Each number is 128 + 24 x the weight over its row's rms, rounded and kept within 0 to 255. Layers, rows and columns count from 0. Numbers have three digits each. The size before them is the row's rms in percent of the matrix's.

# layer 2 MLP up, 1792x448, rms 0.0268, rows 1235-1297, columns 112-223
098:117148187164133107143121155174094122089153136129126110106128171134135148124132105135144136124140147135149126070102124146114144150121114132123104120094112130109146092114120155136100163153138141131136081105110121112105158089105147108151133101171159095126100130112103127112147120088145132132142128143120122106131131144168122122133148102142
106:167126129148132114109134136115107125140169174107133067128128127151092167131181122152145154117145116130147129089106130112131088165150156134136136143133160121114139105124114098122107139159149126116104121126126104133114141135120099128158137145156149119126123144109115113145094137162104125151151102156150117090169156138097103138118111127132
102:132139115124141131168127143099138083101118125108128123124110164136177138129137090103140146135152128090109114109099151120118132098104118102114112084120094104122137147136110143103129178164096137146145112118119093132179144095087126104135140139145101129139112134143111123146125115113162135160130087151112138127156167108113146138127096105128
101:144108103127066112185072205088130097153118148133148127079110151125151138149143153093125152179146136125134120125126118155112133169101131155166147103128147119166171123107092158127139141148143115116147092098142121154133133146135132159133108093155106169169114104112114156133143200119147102133143166127142125148089137169134141146143110142171
100:122114107116118138121116118148112122113069156145155120092138173140115197127138134167119137142138174169132144138133128139159066130151180105152096135079127146149129142128097128152146108174088119151136123110140151152178106115115098139085117168143109118164119142129090144119109167151114150121139142089130160148158118164146122108113177097157
102:134117120169120140154110146118089104123146132104104089125138143112110140105157148118094144134143113124124153127124109148139113126071150155101113138108151120118150126144108122117126158167125111123106128136114140114142123133131145085171154158135149150101096118131105104107147132106162116138151121152118145157120163131147096101115145096122
106:150123162167156139141118148146108146123112140099177126136099137125117137154153134145134173164123134143122122119120137098100137176115121108126134131076121140149134111117129137148117138127186142102168137155113138124102163114132119098119142136101114080119107098127126175164170148144075122128136157152135129122114202159096118150170161113134
107:124168151144153086132104170123106129095114162115124102118103132124108134155140124136140187157123179115146108102082145139139108144133149131187171150112125156158129128110086136126109110119106093125125117150123153135137133150125149164134104107142122118134138143151136123115128166176153157150148159133125148121090133112153139143110125113153
097:091131125091124063154111141124144110111158147119131134128122177160077154122160087139144156109096116140108112103143122159151152165156120068138167126119143126144169158150135170119099126154108146158167157130151136129134147145120105147135172115160159133148140125123110131143113138131129156130153097165104104143161140145138126150130089119154
094:136123178122102150132167142126160105143140155155114088097111122122162130105158119117135143134126103100131167133094108162129122149100122149131120157136133115135160132134106126086122108125136127120112083086156140120082127083131080113155160102164148143136131108123118135153127145092091141162171083122113140124132139150133145120084130128137
093:122101147151140134183103159168150109102154163110136163106126105171139127188152147140106119101131104131134126113116127088102117134152144112157168114128124086148143094110130125101115147132161124130151122141194107087140155086115136130155093120140137122138126108127155146157120132082120105162171111128100111146148151153085138140140118145100
097:096117105125116122123140159127114184095134142136160137109134134116098168163134110128140126115121088128130138123079115098101136101175117136124132112120166117108152184150150106142141150117135125126128074180151108133149152095115105137163112124127118133134128160114102150160133166120161140169129135138115083126109113159125086098109153128082
108:124125134111147104145107137134140122151126095139109103120134144166134195094117113155091149180119169116169127114151127126147174176098154141148098102157114150139142114111124128111103126130146135104164133121129118144110165108094094124123153140120149143143128124151148138122136137112110137135095134169094155164126129119109100135112069136103
094:125139143099125097119125102165151101122086099115178133113139103112178141149105138130179107154152150117104113117087134142115153165130141134138144107155115144167132094074102093181167107130152129112131100169166136134135155066094123113142133156158149146132133091136116147135139161125073149103138112092127101126151123138116129146096148114101
107:098139105104089128164137125156101125107147101171152083106124119129091168148103135148152099124140110158120102125146139167150159096143098076098154152078116092114096137094099104160124131124138113115136127130128127097112172140143162140145136094173144165118120111159130152147131126117121126116206098129090128113142162135160075111131146097182
092:101146181109095111117096138146098142147163118129125119037090138138157124158125127124137148084169119104113105145102127167112133150120119123147136124131105152092127155097121133131169105131134139107145077075154138137100122114125126091169147139152104155132126099141135182132129126130127139108120147099129112121110155121128110138120116110126
103:128138139127112115121174146151090164068161142137135103140122114079116128127091135129129137105107127157128115121121131152074087163156124099119187185093093121163117167148160127156098103116107109132145133126132150114158161080148122108146127150175077140169105073138096130138129183127120110105152145104120131124115144106148098125107123102170
105:135120144136170139133120149153148059151144142128198121074120160117132142103120148124128069152159091166093153134141114176137112174116159125181143092090134127143138106106111129112185098165141108135199134110149135158123154109105085111107125157159075127111127092174151130157136135112116134138124141134122123192122125112150155126129126160122
099:115148160171117129112141123092115112131170111142126122083095181126131166122128104120099110123109106110148123108104144160095152139178124125161120103125120115111164141154099123125091121122171105074132110091145109144097140081152096155151138129141145149141187139150103142118108142104137118153145135094135142157094129124110151158129132119126
107:182123154153149120173107146141132116061143199127131088121179120129126127146130139110128109148128127127163085124135096119151103137117111115147093134117110112136144135097101149132145150128139109108181143144140122141125123122096129117129107146151098138128137105174133135130159131091125119131137116081154088160086122129096128126161110159121
099:118122120167153139129149102117116093083104121122115132115139148116136146152135084141141098127147153083146114091132141153093084130127135134169150092122124116185156141075086108161123130189141130111137170117141131126129125126138108143147126175103131148097094157104119126147151145124162144136147132124143159116137159138084115124124127141163
102:130137175158168149132100113130115075129089145127096143157140133137136123122151144163154102102140164133145113116107150180156120094115135119154142117151163121132169185103087176125135100147098092128158127082154060164159114122130113091129122143125095114126129134113179102140087162146083127128133145121161103111153152122142092112090100148082
107:156127139146077105144121141146106142111152158160140113125123183099107133181134102150160128131164127125176122111151140161125155120132111130163126133134128159153135139160120138140122120133137140100150120078117119177135120115145136098117106094156102102165136119120162153154146138102162129133170095117097083101143141112122052099120114133145
106:066142142136128111125125107122100125102148115137122123101125138142104145142154137147165137128188124116092115125143129161133147131164131057177100137107143143134108125114132140134156064158118139119157113108170107153135096090109130129101131107174113156139119110111154144121082135155161096149132102097067095132095132140139065138091134104104
103:116145139140102114122113107161121174118170056147182128104165172125119129128136105145170096155146136125175104125136124163124111129161168106150102107129148125117099125122128126106136097140155120150170130169160084127117112154122116143159127137139143131094113164098171170148103127155145111120147187122176146131131130141148118164119089101095
086:150127155129119070151122160111133129103140171145125093103192126131109150130100160113115157094102143137122110160132167141140176131102105105121111133103151104147092140077136127183144164110125097100131124100158139122145158093119114151130120123167072162136118104178109111108129128146097131122131113107084123127140139121118138127166137137160
099:143150118123160114113154124124139119131132124158124135127117141108116158134127110134150130132096094120159116072131109168125172135120123087176178124151174091137173146097123099132151117128105115126149115118125118127143165124109102129116168137116138109144132122123151149155136137159090150155148121141162118129095120106120156175131109139110
101:098147140174161082147104162130119145102153128115116123115111112148157178156135077115144124097145133139156115144120115146111127152134110084139107158123141118127131148167106144086102114141100104120160082139132121117150091117142163120133150117136101145154112132157126153125107134115132139083149126100138137094185127140132071076090113118153
106:116141136109138122130121131161096149148138124161139085108102125134127180141135121162129152124185110112105104134118126129128132186122138125144166130160113123138126121131086155101126152175156161110181126104155153122141125123129108132084131127149145143094129128186168112160140124154087126118125127098100110137168139131122119126124091093149
088:095141150093154142200118140179080112143146079136135111146113141125157131108150171169114104144113164133093114152147117173122111126106109142118110137100131134124124098124092124102097098170146131129133117147131146132156111133151124114115133169133121135123147167160111140112106134109160128124177153106128137126166177143139066121116153120099
098:175147091116106125115105155097122090090143137131139124125130150139124139181119086132107173134087163130141111108112105160128107135106153122161126091127079141094136150145139153115076135134109123117120097125116174130140152136100151182145100111143086128157178099113102113137129179114099150078168160142144151120122123146097106126165105113112
095:106129171122167156144131148138116077107144148126132099089122118083178111134116128178141128093168073160147132124125134166080091162129147095160149165114121149137084174160128131144113077119133082108155085132143121117137093099116129128149171173139143145143105100155138161158064110115133108152104118138106165088136136122136114123116109126126
106:109110186147143133143081142122095109083061134123151146109129210158108128113135091100154109150133168139106164112091096131110101137145109116147152087113104137118164175132078138171125099143120150107160136122121117165093180084088100115142127087116137117121108073122142107146109132108121088157134139170142167101093141164116153155112164147132
101:107104110104111088209143125122120139079145131144137103076143105164145124150107125127114133154162114109147147110171133142100118130106102115183133116152096173129161173121134132157082063158132151118121123133162156103093133135151130144165157131099080116115142122119161117141112121049138101143115115128128119125172117121088115142171120109086
095:142099105109129168144134087181125115130136151153175134098098106105179119134145139164158129147116138140145102115174136144132124182121190117147135084131082126145137118114094133107142120163102125159130116127112125128138143158114109156093133129094149125128062156129117124129182144097128116134117139141143141130130165151162135143141145103116
093:114134141118132091149122145123128095129134156129139138066092142132146126160152137157121100141131132153133137156131143152126139146143139088135104120138091130130124147108118143146133139126135147079117096095149163146115110091090116128136135113096163152126146090175095130110128122091120109103107121109158119151149143145175130134128120111137
094:133134162155167125136134147145101082118120146142139142142073168124134158129115140132152103154150141142130116147132163144139102174110110104102099152140127140145133139159142140108107118149107110119185105109119116135152132149139100094096124149135115155102169108151113177157125137119089124156142123138106133109139146106153117126093108120131
095:103153154134171094131144120162112125121109080130169121124152091132096142143128159142152176097141140166162120171068161123101087119127130093141146142108114133111166162127126109144124112132136112130162105135130095122108097099136129120148127130107112134091100142156143138130102145155093081118121161101138149109146131155148096157132117111137
105:133135122103139115163111118154137112100177138109150097119110137120164167118118121150146111101087193123098069124139111169151072116159138144152122134104104130134114128160114110121130089137114153114126111105165153100124117150132119181098163157171150159126100120173156129136116141131120151129124148104150148111158159112166112131120108076126
103:131118143119148130144084099131153158093149065138119150131059146110146134115101129111140149141150151155127116117099141150125069133157117097133111131116107121156180098119112112116150111178129147117141137178120141071149122101116080157171146166140158131156105086100185112191097151136111083111096155119109091125098130158144115121124124119130
105:114133136150122163117146117125108125139104144120115138115104135159143162131142146142150100124164094145120108098157103158112144147145072080170135084131134127175145151084106101102135127153109114118139120125127126099123148112111107103155150126116096148115110170131146149167137139110144117175145113167151129124085143119083107121101175106141
102:138139164158165131125133120086103111130123127145114113108127168091138139143148109132095182124170123123171130106125151138120161105143090116158086104139137120107125101082108138108149151158157127097181121142122097074143131112079132139130103125126123146160152104131182123128117108157135104163146108159141146144159162119147140125115101125153
093:139091159101128102133121089108113151118223133122119065107115122130125162147136159115161125105146139121117115100158157146131114142171115133172123138135160165145134113107110091136116091147125128108131150121144151076104146156114146164121138109140111131138161155123128114121126114123138074116120111089104103100146127135116110135134133088123
108:127111155117124138161100152116135091133145152204154128097172130097145130139128126094132117121119119102139109159113158138155133127132089139135097162155148136121130126137119137126159120126148120139132066172152127120107132133158109101127156109177089148150118080160123114131149170104126133111117117144166145129167155141166127105123131123130
101:119142156115138079113083159144155105131125131140125114098137112088134158189128152120119122173126137080136128104109152143107112120116102101120106111123142117134134107093118153122147153119139146097147143116070124112129103112127127138137145136119101157176145119160132135130126150098132101101103110109134111145094131095131082128101124132141
104:139108103124121128173092150131128148103086126138152116131176162115128126134087138090135146124140129182150140116093141109115158122134123118111109111128101124100180119091123090166151122132125124100127143134136100124161148092101146151189105074128100176144151099157099143144126169137078094134133079100089114134135115150131133124147089103144
100:130136165115118145151136128098125102083143137163147116122131146166132159151130141107180153172124150052167132131115125146120105114111126133119112128133138114157108143115115116130105120128135108142135129154157149113151128120125104124139136149124091144088088118147100149138118176125100130112182125136145168117107162149144089162119158082143
095:125116165137113092115055180127126085121170110171099124104135157123112144144089100107127171107088116086146110129102120155125130139120123133136140109140115139112150129132128126131114111135124079134140065117122097104101149154137102111112165182116083154192142117185111113134086133100155124175133171096124116112144136139150120132145102101111
088:128156101137152105138113100144110134146124138114112086090188148157163162132151122141100145107122101098135102136108167164098103119109119125149093156086113146118160157148100155094154118164127155132151091085123131121124090134166137134098146165120172137087130141165148124147153121097107165089125145107130130130140140148118134116144152092160
110:114138127112101102181111119112143112140164096145141104126100121104156163129088102122104164172132147129121130128131105154132159153164138109121112160163085128138106097102082127098133151128135175120149113102126150144075128129144100124151172133126097141148107157149139131119142128142126119116177104140176146112122132119145137164095084112139
105:113121098176112136107142154122128116128158145145153065079159137096108125126103106146116125115143101137146129125151136120151134140116129099136126177114136169184089140081127124157095125145110100136121115148141137119127149143147123086110197128178121179110129089133138150137145102105100139159133127118093133131132151153133108144127147118143
102:131108113138144138113118140101107123124110096148131089136112154115096179130126068112141095130167108117175143095113126187146134141112106118137132153140132093165152108079067107117137110119116140164173137130098134122132142114101117126157169130169119149125080155102153177126149143124158107148147123132163138115154136169112108093100132158117
101:130127150150132103139137147099116158085137154163133123100118152148154146114127147143146113154152121095133104124117145133129125130162096130136072103100126148115146106097147162130162098126117150140175096147160110137107138091120131116145145177131133113161118106119151192145144129118138101079149128134129101169134163140084139144131137130129
102:133167141152134133092130154148127110109111190125154119130096153147147153118128093149126131101124094106152113112145126143097141127120155108125109124103138140089127088132153153116125078148116078160170131083107144127139139113114087146154124140185133120153162102172099117123139111126102132149132123088149101151127136137138129113127101091140
091:094121146120192120189120138158132091111093155146131088123120050150164129149092140142092131150135115166136126130131105138152142151106109082115151127126142128117165161115135150179103116117140078117153139159174122081164142118138152140123140153130131161120117142160125115160169123130130137114092159152142155144132150148131121104146122115142
089:160164123133183098117153102116137131132127147114101114124131110097114117127108130111174164120177085127130117083095150125097128128136167146172122130118078113102168140116146132104149107164101125178165136105098107129115135113138071144140153112117144112171153133110132141158117115104109152101110099097131099154151126135128133145142131133153
090:091118172111159141133099138153126125125137114156119128121109137136119181120158125161134121138126086133153110117087151142154121146114151091112103139097099138135127161182115153118118125121118139096145100123164097146120132146166106113127173174142120110100092104141156129137118140132129131122138098106124128083169135131128118133099122118134
099:119141164125169107121114146107116152105147114134150132082095136121157148127111132158110180181137080084132092117157165167107111170155141122131124157085094159156110136122085103142125137146120177102123092096126114139096092089134090102131135122128143163126109100170168141153115157106125118110117148147138133164155144115160149107065117110136
096:106136109089118117135128126174134125119128158121160136107128159149122106145126145119118138143116122121110099150103183137140134153156096118123091142108119127125140103121114073073098160150121155143161135116121097109130183179125105093106141124160122116134138150155118133139150116174133145135181109182143132144095170114162145155105106108163
111:128152182138107115151102133180107096098139154145139137113173135134124128145158114115100146157135186131143105104079146162151113159141092160174137110101161105150114091089134109116118144129115156110099101118152173118113141121157159108142130105134088127139143161104176133102099162141118126135159154114139164127108156159159093120114120120104
095:151156112111131138128140124151102137083163122118143087111154110153120152147142134140112132115180142120173095118111113138118127138120155124133101135173124147158132141124122127121120162137156134118154164125140107128146097087113166112166109142139110097105111150121153148173086168162145089169143140136129108124122133146119121157108122108112
103:138120151143132154120091152141102111115130134123121120102138131110147156138179152129115103155114133166150107128125149158144117112159129128148150098091104115121139122072092108127098144117096132146109098130104101177126165117122160119131112104161108156084113122152135154126134115139145173141165126111149160142120140188124108158163134135130
108:140123139138119138157149106121136141171118120134143110096117175153068188139119095124164127157152125131106106105121134147141076131172101122160166108134129119188113165112092084149153108124133161103149131114172161147116141128094086125113100133154144129145156136131134143149127132146132130135127158116100121135106148147130115124087134093163
# layer 2 MLP down (transposed), 1792x448, rms 0.0152, rows 1235-1296, columns 112-223
061:086136124155119125132099126126120129131123121099113123120084131180148138158071147120146105147096164128134105150130112144111117102129137077120118119110111156148134059113143146118135131119152162113117105126097103170117117160058121121116109111161096163137100129127096140123139121119115085137118150120131119087131145164149120148121125110144
101:132114116135133131096136115132155130148134129108137148121066130096149162119125124116102135093140117141179094137125144129149146124133128106129108116104147141137146163106113151133086115168115159095144145113115139196117132101128129110131141087190131129160128132129134124110075160109156141127140125129112149112142144120140101157134138115132
108:129140122118129149133100139135124123119135120153120126103126134135131111150134126126134155118127163141122138134093109151107104122088137143109134102127102132094114151140137120132142138128149136132106140128127134125126133111165158128133129140051100066151121113126086169136143192107092137168101053098155140112132154107144129126149147127120
103:174127143110154129157117123107121108176123153115112094128140114088118142134150129142151112152138127130126115155116104114190119138062093157132103120119125132147131125132139095120141133128123119141124120085135076189100104125117115144138101082168163124132164108150119129142118154148112156150108149142178135144133091127111123126150105154126
076:116178165167145138142108137144100166131163132085092175100151153080155162133116154139116128135138148154098118130157097108103103127093105108121110139168102170115128149114140101136126104112110176123141156095127124149116091112136131155138120113095111128079131140136176142143153146112133094121124153129143077069147120129156142149075106152162
086:092098115155156108153115124122141122142129093164086110115113119145146132114121078111154135154141113098121098127144131135139109124125127101099189096114112147140125093166150109130127127133136091141122130079141115143147162163146126137158136128164143168148135123083138131129116108119129175102136129082133125140137138107174160165149148152146
113:141110153098121123130146134109141146161162103152083096147090117135133105086120138117140146198113107112152131095172152136076154132122145115145125113084115137139142094074133122141150114151146168114143127127108135125102167178089112143122170111043124091152116176153132201143134126144102153116114190133096107094119127094108175137099154122139
090:134118138151113151125130084146141101102119119093134141106143153094138151126105140134112123116150139097139092160147171118139140118133123129167146136085085155167134144120102132129124109128163116161110147135131140136113109108149126161078152117120112158150110126171124151142079106113114146125134164124130125119113149159165104122144129111108
092:129111134151140123074127093136099137105094170103161151144135096086118127117106098140156122133128161125116146143113073089118121092158120125112104111162121093102134134157141125166172136144127159131099113096119100150093123132117130101162125106113108100099100101106130121140116072120124122130061104165125132145092098098134149161134175091110
094:118117178075093152092124143127186087132134149173115127113132163089151140134171145180103112140131108128158153115135149112127096114128132107137112126126118103176122120098174125110165123128109131115127160131139134162115085110112157101111141138113169085140138131124108090107122115104138124138128055135114129092137076111121140137112148138098
085:147155079130122109141102112149132124153121153126082112157125132125093102122161118103131136133112104149119128127118111156122151158134147136175103130174082131098116134134097141162116134135056153143130133122104144105142149174129107118124073126142111089090139134128071094135137123154141149112086098099178145137173135135090141155175099094125
083:120103068158130152122160142127144087162123145141105117098093153159152176158135131138093156153116141129039138169133143118092090119138133117101133098121155161121099151179117085111110128140155138148109096122109151127147171140079114124130118140059099104120125152085117143121158121142136155131118110143117172149109139141173108133151148142113
103:125133123119136102126145121145187082175135127120108122119101154166100141120104172127126104111086152152122091143117144119134139145090113098104174159132114149133106142139093123099150097138143127141145134100096164119129132165149086128139150175096163140105136109105161122177122141126084153127104144152128124170091122109154179139098126106137
073:135150161128124112156108108137158126101153052151129134146161133077151104150131112156112131103165119109127140135088118133131082139144121123130125135097104098152129094156119121118063129141116169137127140138126097112123097147125152181123106142143173170128126098136140150146092122157110114114095099106089109115162151132128115175107140133173
113:147149103082147134108156120136153085159130146126096147139164104141127124139176130129120085109133096090119143135139106104112137134121114147144149154132109121113135134093129099134115079146169141118092109128147086115157153110129138122129148122119156112086079139130111110133127134139125176147130123150164138167125131159120107137110158160122
107:132150111196118116145147136165095085124129103148150115092125124096114176142131116123168155104178118123130110126106134191103131134141133107185128098063100138101150156114078129156144166136148123112159109124123138127106126133072141121161136107126084175154118097177126135135138180102128119150136152126127150122102170144131126125110128137134
112:093128113124120136136134107174129111142161151114124117157115135085143148143065072157102175160114171119102166113109142156112065147113111088160124119153092151114123075138143119121114127119121169146101134103131109140140090112131125145101150129156118133100122140124132115146151106128138107130122114110076072089119134155112144123110089081136
093:127159085163119168141087082146155133137136104170158126139146115163140137125138089177120130129125166129128150140111099178189113133137178093150111144123106146139131098146107109146165114128170131114120145138114169112143134141109114125117121145138087158130148182137126151137121125116146183144121120094094123145128168161101095140118161121132
100:101164132095101146146100123126103092139069147127124093091126137149115107121152128124170130120100086107158103135129090158104133172161101119121148125157108093125171147106108130103104089112154128114128116090112139104094129173100149188156138106110162160139141117115118159137131137130132127132146096126118122134146157075149163147111187170090
100:127147147070109083148106075176148168127141123156130167133123111101107156134135138107131107125095131102145137148126129118170129111152146111109108105108097090135132130142126120137136157151137169093152164116116120120136133165094112107104122156137142127090151128103155148121135091140095121127147079125123102176161098094104188130166152121147
129:158116132165105130143116127130134132114083177122177120148145120137152125118100130134136149167117088127180123154162098120106116103134117146127102123158132120071149152144148137138144153093186088135083124134117137086178132146099137107152087133144151142112151148125139145105124131138140117158106111153133146106077141130131097134109135104157
089:140107134152162069144165118106112125127150123117073131165121073133145162091108088115150113107073106113075106093123105130141111169106120115051105166119101138141137095172117141116120110155110118118161137168128075101109171130138125116123119126134141112124161105144133107150066099125118142098168121126140116140104153157153135156119127119117
119:154144150132137137063117180120158140138136148164112144137116091122173155121117130178122156152149123146156111141121173127106138177133172047152149135082101132126128117160150113131126143138121119084113105078138128112150161119130129106130127109174097126159135124143159112162133102125101160125132107155167139125119149133163119113101156128128
102:094108124120119138120140127142100148124154111111133127132115100168125136144103133139145136099131101084139145094146146162127123147135143140120102136123096135115136073167167150157119074134134119142150175083159117118106126117197125141137121114176155125183130111117156132133098110133096123092095146137137115116123139127146124143150137138080
110:078150141156195128106137069140132158167098114106155154114115119104099095121154112136184154182105136143133134116117107158139137110137152131136119137101093126102153118179145102127083141146127123160119150135123097185104120159141115089151121122070174160149136131121143144126128123116137112158109132129178113154169097144084105124120174099106
090:125145073084136103111122109141120122127132105156103178127118140144106092164145166109140128089104124071150139109122144127134155128124145089105145147150113138098095118100149152126127114119153140152109123156139141093148117096121121146077125179126147115114133135165123134110161113139111158120119113140123126151168125129068139127145130126128
104:114098159124142130135153108156161103136125151141094147186123146089120127102148111144143113173121128087109177140143143123145148163114130082123129147134135155128130146159141115116104143151123114131141142090160107156098139131193108113127125114113105159106128149086097122156120123104103142131138151109183138131101118145126172114095138098079
110:093103123181106136157126113098135130207132140149154125131156108100143150110116150174142082129153120102150113149125156114132121121131149097132161114146130181129115147116138144110120117108115098120090145132145141147122168077155155178135154106155142114140133106118143143127113097150149118115118128151115142137141178147091163126129126090124
111:178131159166100095086125132127138125142113132074135110135103123134088136090087127128137089113128106147151131116127150085126154143133137147136126118091154108120134120131153089111120136150068107122129129112167135166120105092093144123134080175120123151079099146083136118113138088140098113115128142125141130144115141120123123105143130138114
084:123116100121089131160104138113121149073105135107116135108111109108127123118139122124121090127120095115110143152145127096098150092137146113152175076169102114114125140127115110114163120123101125142125108136169105080115142144136144146148115142185156123099102138120139141131115132149183157108133136094055148107132141114128148163137137118126
087:121155113147129135104134132145103108112118123111122145141153122102107125116133097107120092144117169098146114146112130060125174125120127062133094105119125154141106115107119117087087110118117121132139110149134125125145103138161123118105131160123130107090164104113141107174132086142143168131156185129169137113116084143142135127075139110179
084:148135182080165150075180117155084177125094122148131134173116117140089086133175119140132090130139135137121156108116086125126142150112126153161126143144134122112188149134165133143136117116138127103095141114172135151084128158107161120133099133103151116108161124112093136127147133092150153125117119133107124105132167140095145122121120145086
119:104133101070115151149140070130115093126166101111130170153138151122106134087145121133135064106107123112088145110157107124135117121120127112130116090112118143122118166128123114146091083088131129141114131112121118149136081117173151126141172143163091123125127107122090122112147116149088143139126128147107099142161144104114104137152139149138
102:155140114129152151118159089160123098112122149107113121106107075138133078119153108094113170122120149115131159134140126145113137144139094124124122139135162114145124153104152124159105150146084123104121145128093129079153089136128113130164139125105139087099142147121090097150098137125130105148139131130146126109131133131099070123163118139155
092:127147132135139157109131120149141140087123113164049146145133138121108143125111163102136093115141151135077107143145137113157107150141113138115109135175151166152113156145120142071096140078142076107127135146163161073124082075103122130144099130128130134121126144126105141114140188129119087142114138165099127135151105152088154119105139134168
088:162154153093151131108152110144139092145119166103134150142135179127139110115132095131144132112108164103134108112148054105124145129160114114141116109134129116102149139103122142133108141115133117173114118124118112146123097134092147117142118106100127133103127145116108083158172134127143111123133156149152123146116128113140136099153163116139
093:088109095097118155131111113169180115155125112122144133130133097075119113136104096100143120132141102093068114100152102169135139089111129153100120108133144144153157156110131145141112132171147106140128153129149104122192147150166143174116132119118156102162127136098135115110135111188115116131140141127115157151134122103093151124152086102139
080:124132152116129123133128109112150134164157139126106073127092118182129103125141138183109169116088110127102118138121148125115154156087119117171157157110110106137111122135129151151149162117126153092103099110096188126116094101117161121174130065136109098114118109148103132103136135121136141099104129147109153121090111114145131085152170139123
110:105136091148122143134128110090140143148147117118133121108087169109122139113114110143108124079163104123141138123161147142111090160121161124157128114123114145143156176127106135146118076120122134142197094126141114149083127130077099157125157118143131158143126108135164128150108098069141132125080133114120085135120160145160095170140069136120
098:128176176092145107131187183159148107130132121127141103125144118167120121133164127168154156102137132155122113127139173133152133082147126148099134097077116081094130120116147141134154115096108129135137113163129136120127145169123120157121111164060126134178160115152109110136134151116088122087117101122131093107068124119126081147188140138154
116:087152124121151174117165089101144127155122183117085161119105117103110122079141149115150118082155120122136119141135131144126111136139164144189143126141120167121182127107164151141123155111112165140103127132133181131110117162090117155126125123147139119135144140091082133152129068123147140108100114102172104131097115114141114112112137118156
106:088114113163161137131145143113101170094142129121126076132112126170148105119120152107161138118105137145102115172110107151152097094133126107127107111140118182134118172127099115112119172136132077165127184115161117142148144107114171104104110105144147128152141095151154122128143120137130138130173128175142126127105125139156138108169157129187
092:141129121087077134154126109136123140074173130098141116094092101117141117163118116153161101121124148171172114098127112137092118095135108127144140118127135112112132140149082125101136112125089141099099140090105164139158167081136148117111132182092141092140145140097149105115118153154137098134125142133130096153146164124079133112142178121129
111:116150140144135123132118137126140119093113131136135112101118158124152155140142152138095149110136100123108077105125188151091143151125091082143156139104161107084093154159106162132133137137097117109140083114127087144102117132102102084152129158154090100098131110144104123114136146129105092126143149104133112125128127145102137082120124153139
083:093137110173114086131089148119127120089122105142140122151070127156133150113137149142135157162140097126186128148111140133121158113140094109153129140127138102138141147092113152144104147126110190108141110104125097141083128157128126105116138097112103147160138153136135122105119143075132146139121130152140132120149154131157112148101108102092
100:166107105075171148134109107153127159105135086150110150168104154125120117159128118147141140109133117084168151153104149132115131130105105132139152183097111092090108122125117150114167131155135142104105123165115127143200118079129092158151117094122118095101121144137145124153114110099118108160129110108122109133121078154143125090112137117135
070:130144170121134114168102143126070098100137097095144162122115129098118163142097109179177131119139147120121097104125094143157121139149122092157149107117142075124119148129120124129110124148162134092118086104098113089109133129122176166139130136133100108097093131126110139141110112131136096127138128104118135131136140133121128146113129161145
070:135132163089114098118089119155138121136139103151098126124161149119137173126134087115098112105109141126081132171134131180134145146118119136121145142131098152113148113136123148112141074127116129133106082124085141120129152142123112141111167148141108119129129127151081083145129135081115132115143120105117127144140173157147115148100127167148
093:134122169119064106155149166149099067179131151102154111136125162147081094094152092084122111107105144169121137161143079142109104150109117155073178133142102110110108123129155130108144137140077179162097106113122142109127156112138119151153126119106124118117110153122162118136145088174124112164093139163093087121134141084151089122127113128106
112:139136130104130130161122124125122122123153147157071135115123121107100119100122147156093145163125118139134096098146116144137165153135124154128104100102107105158143117106066128144115170160149119139117135136108125150102101158110135091167133159102142092152147117160127114164147135133104125149113128128162138140138140162128144152107147146129
100:120172133100085105102116113122114151171153151124099161127101093140101108170111098176103109108172096094119135150155162133113118140126102126122133152142154127155110131141167060131168127134122119096130167127145132124119128093134107121161145166108111145078099090110097156130082125143152124151145134122138137145102129166139129078134139088110
094:110119155149135075100151114141090112128137116137114099115094124135153141163129167158077144126087114076174164152122174160142121084071156103133143120149129135136115136142121132122130095147158092163115164109154129116130160115201111156111168133154132130119121111106141133164081125105136169159124107124139143096115092158157148127127142117126
084:124109110126156096095131133149137131109140145117113155091118168122146115153116109100097131112140092151125124124119100160116117175143125144117119156177093162138148098161114102116093124107107113143112128127109139145095133167117090096139148142140174127152124137140091111136168222128102109131133146145164109129119188149147137129131101108152
075:107117146103147124119135146145094101094123121101114096106169157091159103141149140112194083122091105110154112148127149130100093118128192121118148159130130156146149175083085126160147112124128126125110117150096121166119122114150118126105139162087113126093074142125126108109152155162125173129133159122145129100175126128128144121121161106089
087:125128126132129116145142133126147145171149147104175160164116158154112109168128109137096144117138059130122129185133122134148172138089148133138126125167126120081112123137138090097067163119108137154153123122116116140152108150109133145130125113133125129114125152126099110137096091132160132105118118125114131114184133160103118138124106154114
105:127135104124101104127121181136118159173129141127099129136166130152145103105166138129085149133136141146156126154130068165129151078122113129092123149104121138124142145120131111112095161133137166150074110140112167109123148196103169149120101083121144165091135183120147165133182129128141119140129152137103125156118084090173142157119193129134
099:168130123109097133114153115118158084180124149173142121139136138120111126173158136092124127110129125140097147067155136109123105131142095138138178123139139134141076093097173126145149123164088118140158146175101126114096100120144163088112101123099136113135135114136153119113149113142148128159123159161083111125116112128124152092166099163121
083:181156109131132127178147114110158078133139088163150163110117169151127174098128100092125123128188063142152132116113157129162137161112135138095124175141090113105129095148118155154141104127146163087130099138116098146136139111131101120111113121125131157164141138127180130113118109153089130125125108134125131109125186160134082111136099123135
102:103102111134127114127164103100135111117122211134124115120132162127143108140103118149145113121096134159115138118131130090105143106146136137132157100143133157142137101140129167122145120127113098144096192134121080155097162128130109099083116106095096088144115113107167105146130106149110131141130157120145119144109074090117169070136111204109
122:137133114159107110127116111134093118110170126095121127148123137131162078140145085098132159116100179147117122150110113135190118141108137134116159107109133128135157105128126110119149096144120157121101119114111134106090157149158118121166112138100145119129134151101137145153103108140111176127162143154134114148111126142183112128142128106107
093:168169160116127136104172157115146142141135145125052096116133118116077125119145122092097132140109119138114114139126163145153105133194153099141162142156100100122133117090126131115149091176119107140083122125108145144107084130115118162094087123112175112170161121150164138099121084133114158135133111136140124128115133105126157148136135136085
108:171146102137145104150111126131092133174160141129116152117138147123132069147137141129134152080139116134122171172145113106191141128135140117147096129107137104130130118107130101156094059085138141134054097110152173111093131137165119095123115081103142161098141102141102145168141112133132165111082195128142139112171119130183096125139138120137